config = dict(
    head_dim=64,
    vocab_size=16384,
    qk_norm=False,
    attn_scale=0.125,
    tie_word_embeddings=True,
    parallel_block=False,
    init_std_qkv=0.0246,
    init_std_o=0.00482,
    beta2=0.95,
    max_grad_norm=1.0,
    warmup_steps=297,
    decay_fraction=0.579,
    doc_mask=True,
    train_tokens=884400000,
)
Each number is 128 + 32 x the weight over its row's rms, rounded and kept within 0 to 255. Layers, rows and columns count from 0. The size above them is the row's rms in percent of the matrix's.

# layer 7 MLP up, 2560x640, rms 0.0436, rows 1223-1249, columns 384-511
size [104  94  95 104 101 105 104 106  95  92 101 102  99 105 109 101  94 101 103  96 104  91  91 108  99  93 107]
[[107 110 127 134 129 132 150 105  91 109 121  59 109 158  99 166 154  89 119  96 156 102 106  58 123 165 158 110 155 104 131  95 127 123 125 123 109 129 149 117 159 181 102 168  79 128 160 161 116 171  59 127 118  47 120 130 187 117 115 114  94 190 170 146 150 136  54 129 160 109 151  94 120 145  79 119 105  98 140 106 183 160  92 155  67 108 139 170 142 181 159 163 121 102  97 137 106 127 122  94 105  96  99 131  78  88 124  76  94 146 105  98 105 131 160 109 104 120  55 114 135 148 172 139  44 105 147  90]
 [138  93 139 145 135 123 122 110  95  86 145 128 132 123 114  85 145  78 142  75  88 123 172 133 118 150 149 168 132 146 130  93 114 137 123 106 192 160 136  78 133 120 157 127 190 133 119  99 112 140 112 142 124  87 149  95 102  95 131 131 156 135 107 116 148 164 147 112 135 117 124 150 162  84 136 105 113 135 123 118  98 153 107 167 163 104  95 126 138 149 208 151 161 114 114 172  99 122  65 154 104 122 155 143 103 172  98 144 179 114 115 123 129 157 112 172  91 150 146 179 114 178 110 118 140 121 205  86]
 [146 129 146 144 165 110 132 165 122 144 180 145 125  75  97 197 144  94  93 134 113 120 178 141 160  65 169 117 140 178 222 140 161 124 155 120 138 123  90 139 177 135 134 142 115 140 203 122 107 152 117 127 114 102 100 203  74 113 106 164 130 148 101 126 125 142 127 101 163 126 107  87 102 168 109 142 147 135 121 172 129 130  91 174 125 157 117 147 101 134 148  37 162 109 171 161 104 158 165 156  97  70 112 111  95 105 136 103 160  81  92 119 161 118 110  87 133 129  74 118 157 158  95 161 197 152 140 175]
 [ 80 163 124 104 128 172 112  63 134  83 154 160 167 171 170 113  93  14 169 129 125 112 123 111 107 131 113 122 118 130 154 143 116 158 116 121 139 110 112 121 145 125 105 129 194 137 129 124  95 162 120 127 128 111 105 140 107 176 137 114  57 164 107 125  68 154 123 198 143 102 103 123  83  98  90 111 121  80  88  96 136 126 109 166 165  62  88 104 144 133 186 117 207  63 104 104 120 110  62 158 114 163 195 121 167 122 156  79 165 130 185 129 140 139 147 101  70 179 111 133 133 141 159 105 151 132 136 156]
 [148 118 159 155  95 138 212  85 149 113 107 100  98 126 129 139 131 194 169 169 147 116 186 139 130 157 103  95 126 114 181 125 159 160 122 146 150 158 137 166 137 158 100 155 136 142 144 139 135  96  83  78 131 170 123 104 144 117  72 146 111 156 126 109 136 115 116 139 166 118 163 131  49 131 112 136 171 178 147 230 109  96  99 143 166 105  96  93 121 161 171 194 139 125 135 154 136 143 100  90 131 117  86  81 150 148 105 118 105 123 160 130 196 119 117 183  68 147 146  91 163 163 182 130 124 178  56 153]
 [159 128 148 133 118 122 127 136 187 162 209  91  97 132 153 117 144 143 107 181 171 119 115 114 133  89  91 130 137 151 127 170 115 152 155  69  96  95 105 107 154 136 192 171 171 111 171 121 114  86 114 143  65 123  90 109 178 136 145 139 115 187 123 150 126 125 165 127 111  92 184 171 151 113  97 149  92 117 117 188 201 123 103  78 102 135 122 109  83 102 117 156 176  81 117 146  98 132 120 128 130  89  90 141  73 105 138 130 128 162 199 112 101 120 113 173 179 138 111 148 114  89 138 130 102 117 158 172]
 [ 75 127  89 127  62 129  95 174 122  68 131  98 122 115  78 137 113 149 168 163 114 118 147 148 121 118 132 122 109  85 213 103 161 162 141 106 117 156 208 131  38  71 189 153 127 101 104 105 146 125 111  93 131 166 103 246 129  87 159 145  94 143 120 238  98 198 127 147 160 106 115 144 138 105 180 148 101  81 139 135 165 161 116 152 151 141 144  99 105  98  86 111  76 110 134 186 110  48 163 128 106  84 123  61 145 172 151 116 125  70  58 171 106 114 137  45 107 103  74 145 138 127 176 107  66 165 141 137]
 [147 156 149 162 131 164  71 131 128 178 175 119  72 147 139 116 111  55 118 161 120 110 117  71  95 177 116 120 138 129 115 111 166 143 120 109 145 145 118 141 111 150 135  80 131 107 129  92 109 129  70 108 149 147 116 137 149 137  48 126  74 211  77 119 124 174 117 125 108 108 134 109 134 118  94 176 106 157 119  83 115 112  90 104  70 106 135 107 117 123 162 155 100 159 107 152 109 160 142 148 159 120 127 129 133 148 170 105 140  68 113 109 177 142 103 162 125 117 118 136 106 107  50 156 120 143  56  95]
 [128 200 128 151 157 149 103 102 127 132 106 157 105 116 137 114 119  86 118 127 124 104  80 133 135 132 114 109 119 102 155 214 169 121 120 107 123 156 114 125  87 100 141  87 109 114 165 184 142 132 162 146  90 100 111 170 117 149 124  78 104 132 133 117  91 137 130 136 151 149 103 134 151  93 133 157 180 211 117 118 168 149  88  72 190 138 109 159 102 138 127 131 118  78 111 123 112 153 125 107 129  74 141 191 105 116 141 115 128  55  27 144 111 208 120  99  81 138  95 242 148  76 148 111 114 124 167 162]
 [121  75 118 123  78  85 115 103 167 136 142  98 141 178 138 171 151 205 133 106 101 122 180 141 163 171 162 151 124 165  99 125 124 134 135 143 185 118 122 146  38  98  81 154 122 115 140 133 109 125 113  51 151  97 147 141  38 121 127 102  44 138  87 181 192 142  82  97 128 160 116  99  97 190 122  97 109 163 108 121 159 117 141 133  90 188 116 167  84  91 129 108 135  78 174 142 119 138 127 144 102  95 147  76 135 118 147 101 158 106 135 161 101 144 168 141 140 174 118 146 107  92 111 116 124 179 134 167]
 [121 126 154 173 119 189 152 119 111 190 177 134 125 102  91  67 123 116 106 155  87 168 126 124 111 155  92 121 125 171 127 154 158 184 126 120  76  81 147 119 113 129 167 113 109 131 110 177 120 143 113 102 111 105 123 156 118 109 157 165  94 136  92 113 160 155 120 143 144  91 121 167  39 106  67 140  77 105  95 187 111 140  78  96  85 111 142 166 142  74  92 144 116 137 122 132 126 127 164 111 127 106 130 190 121 100 168 129 121 149 156 164 116 100 126 174 173 178 112 117 107  66 111 116 128 170 142  59]
 [126 152 121 147  71 119  86 177 177 157  99 165 108  90 149 105 160 143 157 101 181 113 122 148  95  85 125 116 137 144 125 136 167 148 118 222 121  76 124 157 184 105  99 117 148 119 138 137 106 102 173 153 109 105  79 131 157 101 105  84  53 115 100 153 152  75 101 154 159 107 114  59 137 159 102  90 202 124  97 184 195  82 119 160 131  96 136  88 160 159 192 160 102 131 108 109 137 110 117 120 133 195 110 129 106  74 163 110 175 149 135 146 132 106 122 100  88 196  92 131 126 213 101 164 145 127 104 160]
 [135  95 163 153 153 158 145 162 123 128 157  99 102  73  73 172 115 146 101 167 174  69 133 151 168  76 222 158  85 138 169 186 176 155 168 119 152 141 122 158  96 142 163 110  53 110 158 132 155 121 118  65 178  97  87 137 173  27 104  66 112 150 100  97 181 161 125 148 126 101 155 140 109 167 122  78 139 144 134 145 188  59 120  97 109 163 112 170  87 154 132 127 101 133 160 187  94 131 143 134 146 117 137  95 126 150 116 121 122 126 115 162 110 130  67 174 157 204 103 162 106 130 118 198 184 130 138 154]
 [140 137 162 155 159 162 123 141 101  98 146  70 143 153 148 122 120 175 145 107  65 115 127 149  92 162 134 136 128 104 138 150  87 104 142 168 202 131  91 136 145 125 115 105 177 118 131 173  69 206 123 183  84 136 178 148 152 122  93 119  82 168 123 132 128 134 123 155 125  87 129 121 158  60 138 103  96 114  24 109 132 143  98  79 149 109 152 133 106 167 121 145 125  85 158 102 117 143  70 175 109 131 190 181 122 133 169 125 166 124 147 169 137 136 163 129 107 123 129 137 137 149 162  82 108 151 180  80]
 [161 141 137 158 135 174 127 106 179  59 134 108 109 113 166 139 173 133 108 123 107  92 115 159 177  65 155 141 142 140  72 126 129 137  97 156 129 109 142 117 133  92 161 144 146 182 163 124 107  72 105 127 103  83 145  97 111  43 109  85  82 196  68 131 118 173  71  69 169 142 100 109 117  92 135 126 117 143 139 145 146  91  82 139 138  58  96 127 176 195 179 139 184 141 108 118 112 126 145 148 138 134 101 107 117 159 146  80 123 145 123 115 129 130 163 181 108  84 106 140 120 148 163 181  90 130 164 139]
 [102 120 118 151 171 184 187 146 169  63 175 129  68 104  73 105 172 118  98 143  93  57 107 131 153  27 109 157 113 132 141 142 140 127 131 143  94  99 108 217  91 126 122 158 134 129 128 117 114  84 160 152 140 125 101 147 128 163 127 130 132 123 101 172 108 133  74 149 151 128 104 133 186  82 127 192 107 162 109 130 134  78 149 109 125 142  81 160 165 169  86  73 131 130 156 181 119 155 170 198 140 142  85 176  95 107 153  97 106  77 180 137 101 137 126 169 149  99  98 120 101 153 134 132  59 132 115  91]
 [114 116 120 172 156 167 170  89 140 151 155  74 144 146 192  80 206 117  81 113 144 138 121 103 105 136 184 158 122  76 103 118 186 162 153  96 149 143  99 115  86  79 187 105 136 125 149 175 136 205  97 134 138  98 134  91 127 115  97 101 137 145 161 158 144  93  83 108 158 107 134 111 147 154 106 197 155 143 129 139  62 145 105 101  80 118  98  91 145 149 123  76 148 142 149 150 117  70 160 101 117 102 116 115 128 134 177 111 103 116 142 120 118  88 121 167  98  78  71 143 151 129  90  95 158 141 122 130]
 [151 138 113 113 151 160 170 129 103  97 112 182  94 148 146 103 212 120 134 122 188 125 109 122  73 144 127 143 157 124 128 165 154 136 120 122 127 167 147 141 117  82  93 142 156 171 138 157  88 137 110 163  96 114 161 107 129 121 146 132 108 200 106 156 113 118  43  77 174 170 107 135 103 143  91 100 118 110 194 103 121 121 130 108 123 106  75 207 115 150 127  87 165 159 117 172 127 137 135 105 133 127  86 158 103 150 127 146 181 147 135 163 121  96  99 108 125  86 132 122 160 134  90 216 116 129 181  85]
 [107 138 138 138 140 211 125 149  84 116 133 131 106 103 113  88 170 157  97 148 148  97  93 165 106 152 146 146 137 103 142 122 131 153 137  99 147 156 147 172  91 105  89 100 108 164 134 141 122 141 150 156 173 109 201 165 143 157  84 134 103 193 122  73 175 110  83 171  99  99 153 142 141 133  76 113  84  66  86 138 152  64  95 155 108 105 127 192 152 160 222 134 138 142 146 177 128 119  52 122 155 149 130 115 117 121 150 108 173 164 186 141 160 110 132 124  68 116 134 139 132 100  99 156 140 184 133  89]
 [ 78 134 121 201 111 134 164 152 132  94 121 112  95 156 197 136 177 103 136 100  78 160 121  29 137 136 100 129 124 141 110 106 159 141 124 169 131 148 154 151 143 179 177 185 174 146 134  97 138 130 109 154 108  86 173 131 144 114 167  62 147  96 103 109  93  99 144 135 138 104  91 122  70 118 126 114  96 148 126  67 162 120 111 139  73 160 149 101 186  89 182 121  89 114 107 161 113 119 101 101  48 120 112 160 158 104  92  99 155 146 166 102  93  74  98 156 143 113  88 145 106 109 109 148 126 102  93 152]
 [150 150  93 104  65 153 175 166 145 190 115 142  97  75 162 148  69 128  60 122 164 162 141 115 148 127 102  62 143 101 126  96 186 137 138 141 110 126  82 107 102 144 150 118 144 156 169 177 107 107 109 132 118 159 138 163 125  82  94  72 127  89 110 123  75  97 124 117 130 125 157 130 136 180 140 144 157 146  72  83 122 133 133 117 116 195 172   9 126 111 171 127 112 179 119 159 100 168 137 134 137  43 129 159 130 103 107 129 131 150 131 182 126 118 146 126 177 163  71 132 139 109 147 121 105  95 141 102]
 [156 192  93  99 127 164 115 122  26 125  89 135  75 158 173 148 135  99 145 170 118  81 159 144 114 174 140 102 127 101 132  67 177 125 114  87 155 117 165 143  33 140 182  84 104 111 152  88 103 117 114 117  99 102  99 142  99 115 148  79 116 111 113 124 112 111 163 117 177  93 132 118 151 122 126 116 144 123 206 136 169 168 119 147 175 129  99 170  98 100 164 164  88 179  76  81  89 122 101 125 129 137 118  73  67 182  92  91 151 191  72 135 146 140 152 132  50 133  94 164 156 176 105 139  76 166 154 149]
 [196 118 168 156  34 110  99 174 196  77 134 147 140 160 163 127 129 152  44 133 166  96 105 124 113 133 148  95 202 150 107 101 124 130 117  80  76 111 109 137 144 153  87 153 189 108 134 163 101 128 158 123  94 134 112 143 114 122 134 113 132 122  81 103 194 144 121 154 160 118 119 136 105 163  96 111 121 163 173 185 127  82 130 126 127 140 124 134 145 120  57 126 120 108  27 148 154 154 135 137 131 157 128 158 102 139 152 116 114 153 117 118 159 106 134 158 167 129 105  80 193  97 134  74  81 121  90 147]
 [130 170 158 104  89 165 142 120 213 134 104 117 157 156 118 221 148 122 124  85 114  85 114 118 159 108 121 125 179  98 105 142 135 186 106 121  97 169 104 112  98 128 113 173 157 163 139  71 159  87 191 140  92 121 121 159  84 166 177 124  95 138 132 121 138 108 117 162 168 142  90 120  88 144 135 141 121 131 144 154 154 105  67  84 150 112 135 135 102 104  67 136  74  86 115 112 118 128 168 117 153 112 109 130 125 121 150  84  89 127 190  54 169 142 118 139 179 129 131 162 193 124 106 101  50 112 103  84]
 [151 111 144  98 113 179 161 147 123 163 121 115 101 215 177 150  92 148 100 124  83 111 158 103 106 152 111 159 116 145 143 132 151 134 121 153 180  99 190 127 173 147 166 147 138  50 150  77 143  85 100  62 117  92  65 109 142 150 152 118 116 183 143 158 182  69 120 143 110 126 117  84 107 144 168 127 126 123 128 145 177 130 115 104 116 170 149 200 111 117 119 199 111 132 144 130 124 172 103 111 123 108 124  82 105 123 130 101 102 135 210 125 121 131 117 135 138 158 105 145 154 165 172 138 129 162  75 118]
 [115 125  87 171 156  61 114  81 121  98 138 167 156  92 178 113 155  89 139 196 124  78 126 117 167 102  98 148 107 139 187 184 116 144  90 113 104 131  88 166 122  64 145 164 173 156 105 226  87 147 125 139 201 116 157 120 151 133 177 143 111 116 136 148 137 183  89 140 132 159 107 113 102 145 159 108 129 132 144 125 173 143 117 162 104  91 105  83 131 164 143 134 119 103 126 101 143  81 136 109 158 130 173 189  61 139 124 108 120  55 145 138 167 100 151 137  89 117 103 166  93 105  74 164 154  94 148  87]
 [194 144 111 139 143  62 157 153 112 146 156  67 135  46  87  86 106 150 143 126 100 117 138  91 165 134 157 188 131 154 176 185 147 107 118 182 187  95 109 162  90 183 199 170 140 109 143  93 129 103 129  71 102 136  93 145 160 140 122 211 122 155  80 120 109 139 128  95 152 125 107  87  92 142  83 126 114 132 146 111 113  95 140 120 201 150 147 169 103 108 129 112 184  94 184 132  94 156 131 181 116 113 134 116  97 139 168 139 112 135 108 104 153 164 125 116 128 171 126 153  55 176 179 136 145  96 114  97]]
# layer 7 MLP down (transposed), 2560x640, rms 0.0423, rows 1223-1249, columns 384-511
size [ 94  90  91 109 101 110 106 104  93  91 101 113  96 118 110  93  92  99 102  92 105  91  89 107  97  87 108]
[[138 171 130 199 103 101 119 160 208  85  90 133 115 114 114 178  55  96 164 130  93 138 142 138 149 112 108 110  98  94 175 129 123 134 137 171 157  67 174 148 133 119  93  98 111 176 128 144 115 158 109 127  96 117 101  74 155 137 167  85 108 152 133  65  99 149 151 119 152 127 168  91  70 148  62 116 130 121 178  96  51 170 124 128  79 139 151 109 113 137 136  90 118 112  69 162 155 115 160  76 126 131 101 139 109 168 239 179 114 174 117 139 176 149 115 148  72 131 222 105 151  92  97 137 145 106 108 130]
 [188 150 113 143  99 119  89 170 145 134 139  79 128 158 114 137  88  89  77 135 151  83 117 158 116 153 112  89 130 126 137 157 145  91 152  82  62 181  87 151 126 168  90 144 110 189 163 123 155 141 160 124 150 174 114 149  81 133 133 149 151 135 155 119 138 132 125 109 145 149 129 162 162 175 136 157  95 154 131 119 173 109 121 101 113 108 140 141 117 136 130  77 122 122  89 107  44 134 148  62 220 127 127 117 142  92 127 103 111 123 159 136 165  95 129 152 135 114  84 111  96 122 131 105 132 179 146 167]
 [141  99 158 128  75 136  62  88 160 158 135  78 101 145  95 161 165 202 160 135 145  89  58  71 137 116 122 190 106 126 139  49 133  94 135 125  53 158 122 117  86 102 117 157 151 158  86 101 149 135 131  75 131 138 127 150  93 160 130 121  97 160 152  93  87 120 168 146  88 142 116  72 159 138 166 128 137 138 115 153 150 151 149 153 142 113 116  89 146 146 133 143  45 112 118 100  70 110 126 178 140 122 151 139 164  72 175 152 147  91 191 136 134 128  90 142 166 132 159  98 135 139 121 113 158 150 108 127]
 [108  53  75 164 108 123 105 141 134 134 125 107 178 179 125 118 145 139 145  96 114 106 150 156 153 190 112 126 132 164 122 130 123 174 139 160  78 124 112 138 120 144 123 173 137 113 198 120  67 191 118 152 150 102 119 157 125 133 158 166 146 155  98  88  89 111 101 119 146  45   8 130 128 116 206 145 113 159 102 181 106 112 111 166  97 103 134 148 158 195 185  99  67 132 120 120  62 139 123 187 122 171  46 123 198 175 195 123 121 135  87 125  82  62 120  98 142  99  92  93 123 124 144  83 115 160 149 137]
 [ 76 182  47 124  98 170 189  45 161  84 141 133 156 103 116 109 119 229 164 116 166 115 141  91 122 124 112 170 137 141 218 124 115  98 158 157  90 106 172 106 177 140 143 203 165 104 159 125  72  86  97 145 159  99 152  94 115 171  98 119 156 125  91 126  95 170 137 121 151  98 174 107  90 145 156 108 126  99 140 143 100 139 150  78  87 126  49  88  72 181 117 160 145 134 143 172 107  87 149  89 135 152 171 162  74 100 126 112 124  90 106 132 143 172 118 132  83 121 122 117 138 101 140  64 112 138  93 171]
 [124 180 120 118 148  81 139 130  99 120 104 138 139 157 101 117 148 168  89 102 121 130 102 138  94 151 153 136 116  83 108 197 106 107 123 145 132  74 104 112  53  90  79 179 122 126 111 164 160 160 110 143 100  93 151  93 126  87 121 159 128 154  93 100  95 207 117 122 170 188 157 115 162 192 171 114 130 167  97 135 184  73 151 143 105 144 146 132 142  96 108 187  87 189 123  63  87 174 114 163  65 161 162 150 152 136 140  75 119  59 151 127 147 116 135  77 109  81  50 158 148  96 133 154 105 147  97 105]
 [ 94 144 131 141 152  97 133  96 124 156 122 110 107 109 136 134 153 166  62 154 158 125 116  96 129 111 190 167 130 143 100 111  97 109 131 169 159  94 139 133  78 124 170 104 111 144  74 100 120 138 134 105  94 137  88 159 145 164 128 134  82 143 115 173 137 133 116  60  94 114 103 157 167 156 121  84  93  84 142 101 154 164 128 133  99 177 131 103 209 118 126 122  99  82 131 114 140  77 109 134 101 154 108 159 131  84 117 112 143 161  66 152  97 105 110 113 119  85  98  86 127 113 135 139 162 149 125 160]
 [118 151  81 113 112  96  86 169 107 134 163 198  61 172 134 100 114  81 117 104 115 146 118 126 116 145 113 160 127 104 155  99 154 153 164 138 125  70 176 126 145 142 189 125 147 124 126 127  94 131 128  43 142 137  95  99 115 108 150  90 117  86 137 106 132  83 148  90 107 149  64 144 152 159  92   0 181 140 131 118 139  79 104 116 122 207 141 126  36 132 153  98  93 172  56  71  87 204 187 143 128 100 103 176 164  69 176 175 134 128  65 187 105 179  73 144 120  96  82  90  85 126 160 111 177 120 130  94]
 [169 148  86  92 109 148 115 138 165 117 148 163 174 165  87 120 154 189 148 121 110 118 120 153 118 123 106 149 159 100 121  86 115 136 148 163 165  87 142  64 151 112 139  87 116 146 140 109 174 162 146 118 165 143 119 175 126 115 116 128 200 107 193  92 144 141 123 103 131 161 114 159 154 177 119 122 133 123  96 143 108 145  74 111  95 134 109 142 151  76 118 126 143 145 131 156  57 155 118  90 189 134 219 117 110 136 143 113 136 130 182 120 176  82 161  56 130 173 173  95 146 111  85  67 175 168 151 135]
 [139  89 126 189  80 114  75 108 167  87 105 118 152 137 111 137 106 159 140  83  83 154 110  51 152 131 151 134 111  56 181 103 127 155  98 130 129  93  91 153 121 135 175 143 138 158 114 129 144 146 109 137 134 129 187 166 122 148 156 113 122 182  92 158 152 124 129 112 107 157  95  82 153 130  91  87 126 118 193 114 169 141 118 100 107 105 140 139  95 129 101 167 118  93 149 147 140  96 115 101  81  35 127 172 122 149 111  73 143 151  94 137 140 129 158 120 191 146 155 121 118 138 133 140 170 121 192 102]
 [141 100 136  81 120  94 160 134 119  90  92  87 193 166 172 176 160 125 193 159  91 158 139  42  95 110 164 155 148 135 170 119  84 109 119 122 149  91 194 122 135 153 106 154 162 164 129 149  66 146 152 108 112 168 113 119 126 114  91  79 118  97 157  96 149 124 132 127 183 151 140 135 142  48 122 114 159 140 148 115 176 116 150  43 127 171 118 134 107 137 147  85 166 156 139 139  64 133 140 103 130 190  71 146 171 126  92 146 132 126 133 133 112  77 146 106 125  75 160 120 153  85  79 106 117 138 176 111]
 [102 102  61 150 105 197 116 148 134 125  25  83 148 115  92 155 146 163 129 101 126 152 134  70 150 107 119 102 158 126  74 196 138  86 130 171 177 161 101 132 118 134 123 128 101 126 220 142 119  87 134  95  64 110 167  92  61 141 104 122 137 134 124  98  84 130 141 129 184 142 108 181 159 130 102 103  86 128 113 104 126  64 106  85 148  89 179 164 143 113 113 117 138 220 162 151  64 120 139 125 101 122  87 118 136  98 147  92 144 113  93 129  97 180 136 168 101  99 101 149 120 165  95 205  90 110  58 131]
 [115  99 170 145 162 116 148 174 200  98 150 105 109  94  84 123 118 157 106 101 133 126 142 134 159 134 158 139  70 152  48 124 110 170 125 124 183 109 131 107 229 115 170 128 141 106 138 151  77  85 181 145 145 165 176 189 145  57 129  89 104 205 120 145 127 162 176  91  95 168 124 133 162 132 176  59 113  85 125 150 142 137 110 103  79 127  96 160 116 103  81 128 123 110 139  62  59 109 100 136  65 154 143 200 145 110  65 175 129 152  49 145 136 181 107 124 138 140  92 140  82 219 151 150 160 107 116 117]
 [170  93 127 173 157 143 131 112 123 122 127  96 124 123  88 107 112  73 106 118 177 126 114 145  79 131 132 183 139 161 126 128 150 139 128 155 185 186 133  85  62 152 119 154 136 131 103 135 138  99 162 124 142  97 135 109 152 161 122 107 111 120 126 106 118 129  65 145 132 186 164 146 172 147 151 117  85 107 178 172 150 100 178 162 154 166  79 124 115 139 137 170 138  89 159 154  66 106 136  96  93 135 113 165 156 120  96 148  69 143 142 113 113 146 127 122 136  91  59 179 107 141 175 120 107 151 137 142]
 [126  65 135 128 121 149 147 108 153  63 153 107 147 158 115 145 127 129  82 136 127 196 158 139 129 173 114 109 186 114 186 153  86 135 119  99 137 149 204 148 128 165  58 147 149 150  91 128 189 118 167 116 168 114 131 139 168 103 142  89 152 103 108 143 158 157 132  79 142 151 149 110 134 120 137 153 162 147 121 132 127 154 117 144 115 171 145 105 118 195  82  98  97 163 159  92  90 149 121 140 147 109 155 172 128 179 151 141 160 133 168 116 187 141 143 108 107  87 114  99 125 125  92 124 115 152 139 127]
 [ 93 155 179  99 122  92 146 186 105 104 157  98 147 123 100 152 102 128 107 104 111  91 110 188 176 132  90 149 174 154 150 160 190 124 129 111 121  86 164 132 142 171 186 117  80  94  90 107  94 166 142 134 159  85 145 157 109 153 135 122 102 117 151 143 107 162 139 112  94 108 180 144 178  98 139  80 121 145 148 171 101 153  91 102 135 112 145 162 145 144 194 126 118 145 132 217 134 135  80 101 118  74 150 148  80 168 118 116 139  58 143 111 114 180 116 137 133 123 110 124 138 141 118 158 128 105 181 191]
 [ 65 112 114 142 139 161 168 194 148  93  82 168  98 125 146 119  63 127 136 204 104 127 101 143 155 185  61 139 116 152 145 136  89  60  94 162 135  87 167 138 159 171 109 127 151 141 123 128  97  85  99 135 120 155 120 140 164  89 146 127 126 122 109 153 137  81 104 148  78 134 136 131  47 112 193 117 103 143 191 126 126 112 166 155 139 149 185 158  90 166 119 166 161  91 137  86 145 211 101 180 131 166 159 136 147 117 132 161 119  79  82 118 117 117 116 122 148 176 142  84 135 135 177 160 146 130 140 126]
 [144 166  87  92 145 121 139 131  86 152 107 183 163  65 106 148 132  97 192 171 120 147  77 140 192 132 135 114  89  89 113 121 165  74 107 124 135 120 108 101 141 145  81 129 131  95 151  93  88 140 116 148 162 141 125  67 146  88 160 113  97 144 139 118 109 126 113 160 138  75 119 122  68 119  80 119 102 126 115  55 115 168 148 174 121  93 110 116 117 166 136 156 145 204 152 144 103 144 106 137 170 158  86  81  95 147 127 178  96 146 108 175 109  63 144 107  91  98 143 103 155 107  83  83 115 148  78 144]
 [144 129 152  96  74 132  98 169 118 178 135 168 138  79  80 143 141 112 116 117 138 148 104 185 145 140 153  85  99 148 134  77 188 105 114 133 123 176 123 165 163 115 144 134 109 127 126  61 129 171  92 105 134 159 150 122 145 123 114  78 136 166 130 129 134 102 115  96 117 132  90 138  87 136  63 124  68 165 133 103 162 132 145  93 103 106  95 169 153  60 144 171 115 171 121 110 135 140 116 120 109  80 113 105 133 171 152 125 106 175 111 172 147 176  81 109 111 130 100 135 111 145 119 173 125 128  75 132]
 [165 116 166 111 126 147 111 144  97 123 103 128 199 208  91 140 111  94 125 171 220 120 146 149 141  94  85 110 132 142 114 126 115  85 132 129 135 167 115 129 142 114 167  94 120 120 106  91 110 132 144 113 117 128 129 155 128 145  48 132 173 155 128 130 164 119 129  43 160 116  48 134 125 121 166 155 181 150  71 161  99 154 141  83  94 140 171 164 113 176  74  83 153 178 152 107 106 139 163 177 170 120 155 114 136  63 158 201 154 184 103 110 110 126 151  98 154 121 182 139 138 139 105 133 110 132 133 110]
 [177  79 160  85 168  96 126 123  57  97 149 180  90 158 168 150 210 137 140  70 104  88  73 113 142 110 149 135 137 154 209 143  93 113 124 122 131 138 183 149 106 127 154 110 103 107 173 111 147 168  90  99  77 142  92 161 192 169 129 133 139  80 147 171 119 104  90 111 109 141 113 142 154  90 206 172 136 134 129 127 132 149 110  72 114 138 111 142 128 130  95 103 154 103 137 153  53 121 187 109 115  65 103 159  71  92 106 161 105 119  89 120 157  65 130  92  84 105  89 108 104 147 154 116 143 124  74 161]
 [119 161 114 178 154 144 132 135 119 161 159 109 121 204  57  88 112 128 109 120 152  88 153 183 110  71 152 154 136 114 153 145  39 137 178 192 155 152 143 112  65 178 136 188 133 159 170  68 118 101 166 125 113 109 134 115  52 119 136 117  86 117 146  80 107 123 127 130 122 135 117 115 182 123 146 145 135 130 145 148 140  82 167 184 112 125  97 143 123 146 122 128 105 110 149  86   3 149 209 154 135 180  69 134 108 130 197 180 106 190 134 150 177 173 103 163 113 119 131 118 124 119 104 117 104 115  90 149]
 [107 103 141 113 200 135 190 128  90 140 129  75 112 117 100  84 113 124 128 168  95 113 114 129 138 123  98 121 131 147 200 124 182 160 138 184 152  95 152 106 122 138 141 111 110 145 119  18 111 165 120 117 133 128 151 131 119 116 127 191 155 102 140 147  35 112 132 141  69  92 135 183 125 153  98 131 108 168 144 128 114 126 115 169 192 105 110 126  98 166 172 119 131 160 170 112  99 143 127 111 170  96 172  91 109 155 132 132 126 101 201  58 100 100 149  68 106 137 130 125 108 137 165 152  77 109 207 201]
 [153 124 161 159 144 161 125  91 147  67 157 150 150 145 156 170 113 129  70 150  83 112 125 141 127 148 139 128  90 165 122 151 164 137 128  57 149 120 154 122  86  99 141 101 119 117 164 157 143 173 163 157 177  66  98 124 180  79 155 116 128 118  34 169 138 102 166 141 155 181 188 132 119 149 117 164 107 151 103 142 211 166 121  75  91 122 129 116 134 105 102 160 106 116 125 114 117 102 179 146  97 107 145 111 145 147 126 146 183 159 187 142  98 154  89 146 111 158 111  98  66  89  94 123 178 135 104 121]
 [147 139 138 132 149  83  96 167 184  81 143 181 112  85 111 152 169 144 152 123 128 118 125 121 161  99 162 113 154 128 100 122 115 110 140 166 156 114 134 107 101  46 108 133 115  88 144 171 196 144  84  96  78 149  84 139 155 131 118 158 107  95 117 146 113 165 173  62 117 143 135 166 158 189 125 126  81  98 156 120  50 120 129 165  70 151 154 141 163 128  70 101 198  89 114 172  21 138 171 111 149 123 102 104 131 170 160 117 119 103 148 128 146 101  65 136 164 103 121 148 153 138 119 131 128 127 140 146]
 [193 155 152 124 138 195 158 151 149 100  96  57 144 168  90 142  86 129 101 135  91 148 133  88 123 129 149 133 175  93  93 105 132 153 118 227 119 146 191 219 171 176  99 161  81 158 191  92 139 164 129 133 101 146  82 108  40 109 149 140 102 135 158 113 168 132 211 129 124 146 134  53 143  97 113 154 133 115  79 126 136 133  83 151 108 147  68  94 121 172 107 139 139 157 180 101 113 120 126  82  95 139 186  88 167 165  78 151 174 159 117 118 153 143 148 107 113 104 157  71 112  95 158 139 113  86 125 125]
 [178  95 160 110 110 146 140  94 114 103 166 115  76  79 128 128 102 149 151 120 164 106 157  97 250 159 183 127 127 110 145  99 162 126 117 109 107 121  92 157 103 168 124 139 134 115 168 170 119 116  81 140 170 111 160 154 123 184 188 158  64 144 153 148  87 170 202 193 109 127 146 164  55 160 128 101  82  88  52 119 108  92 103 127 116 121 191 132 125  96 101  84 133 165 134 176  69 113 132 151 105 107 103 157 127 111 124 108 117 156 179 100 101 139 156 135 163 163 157 146 111 127 112  99  76  97 136 128]]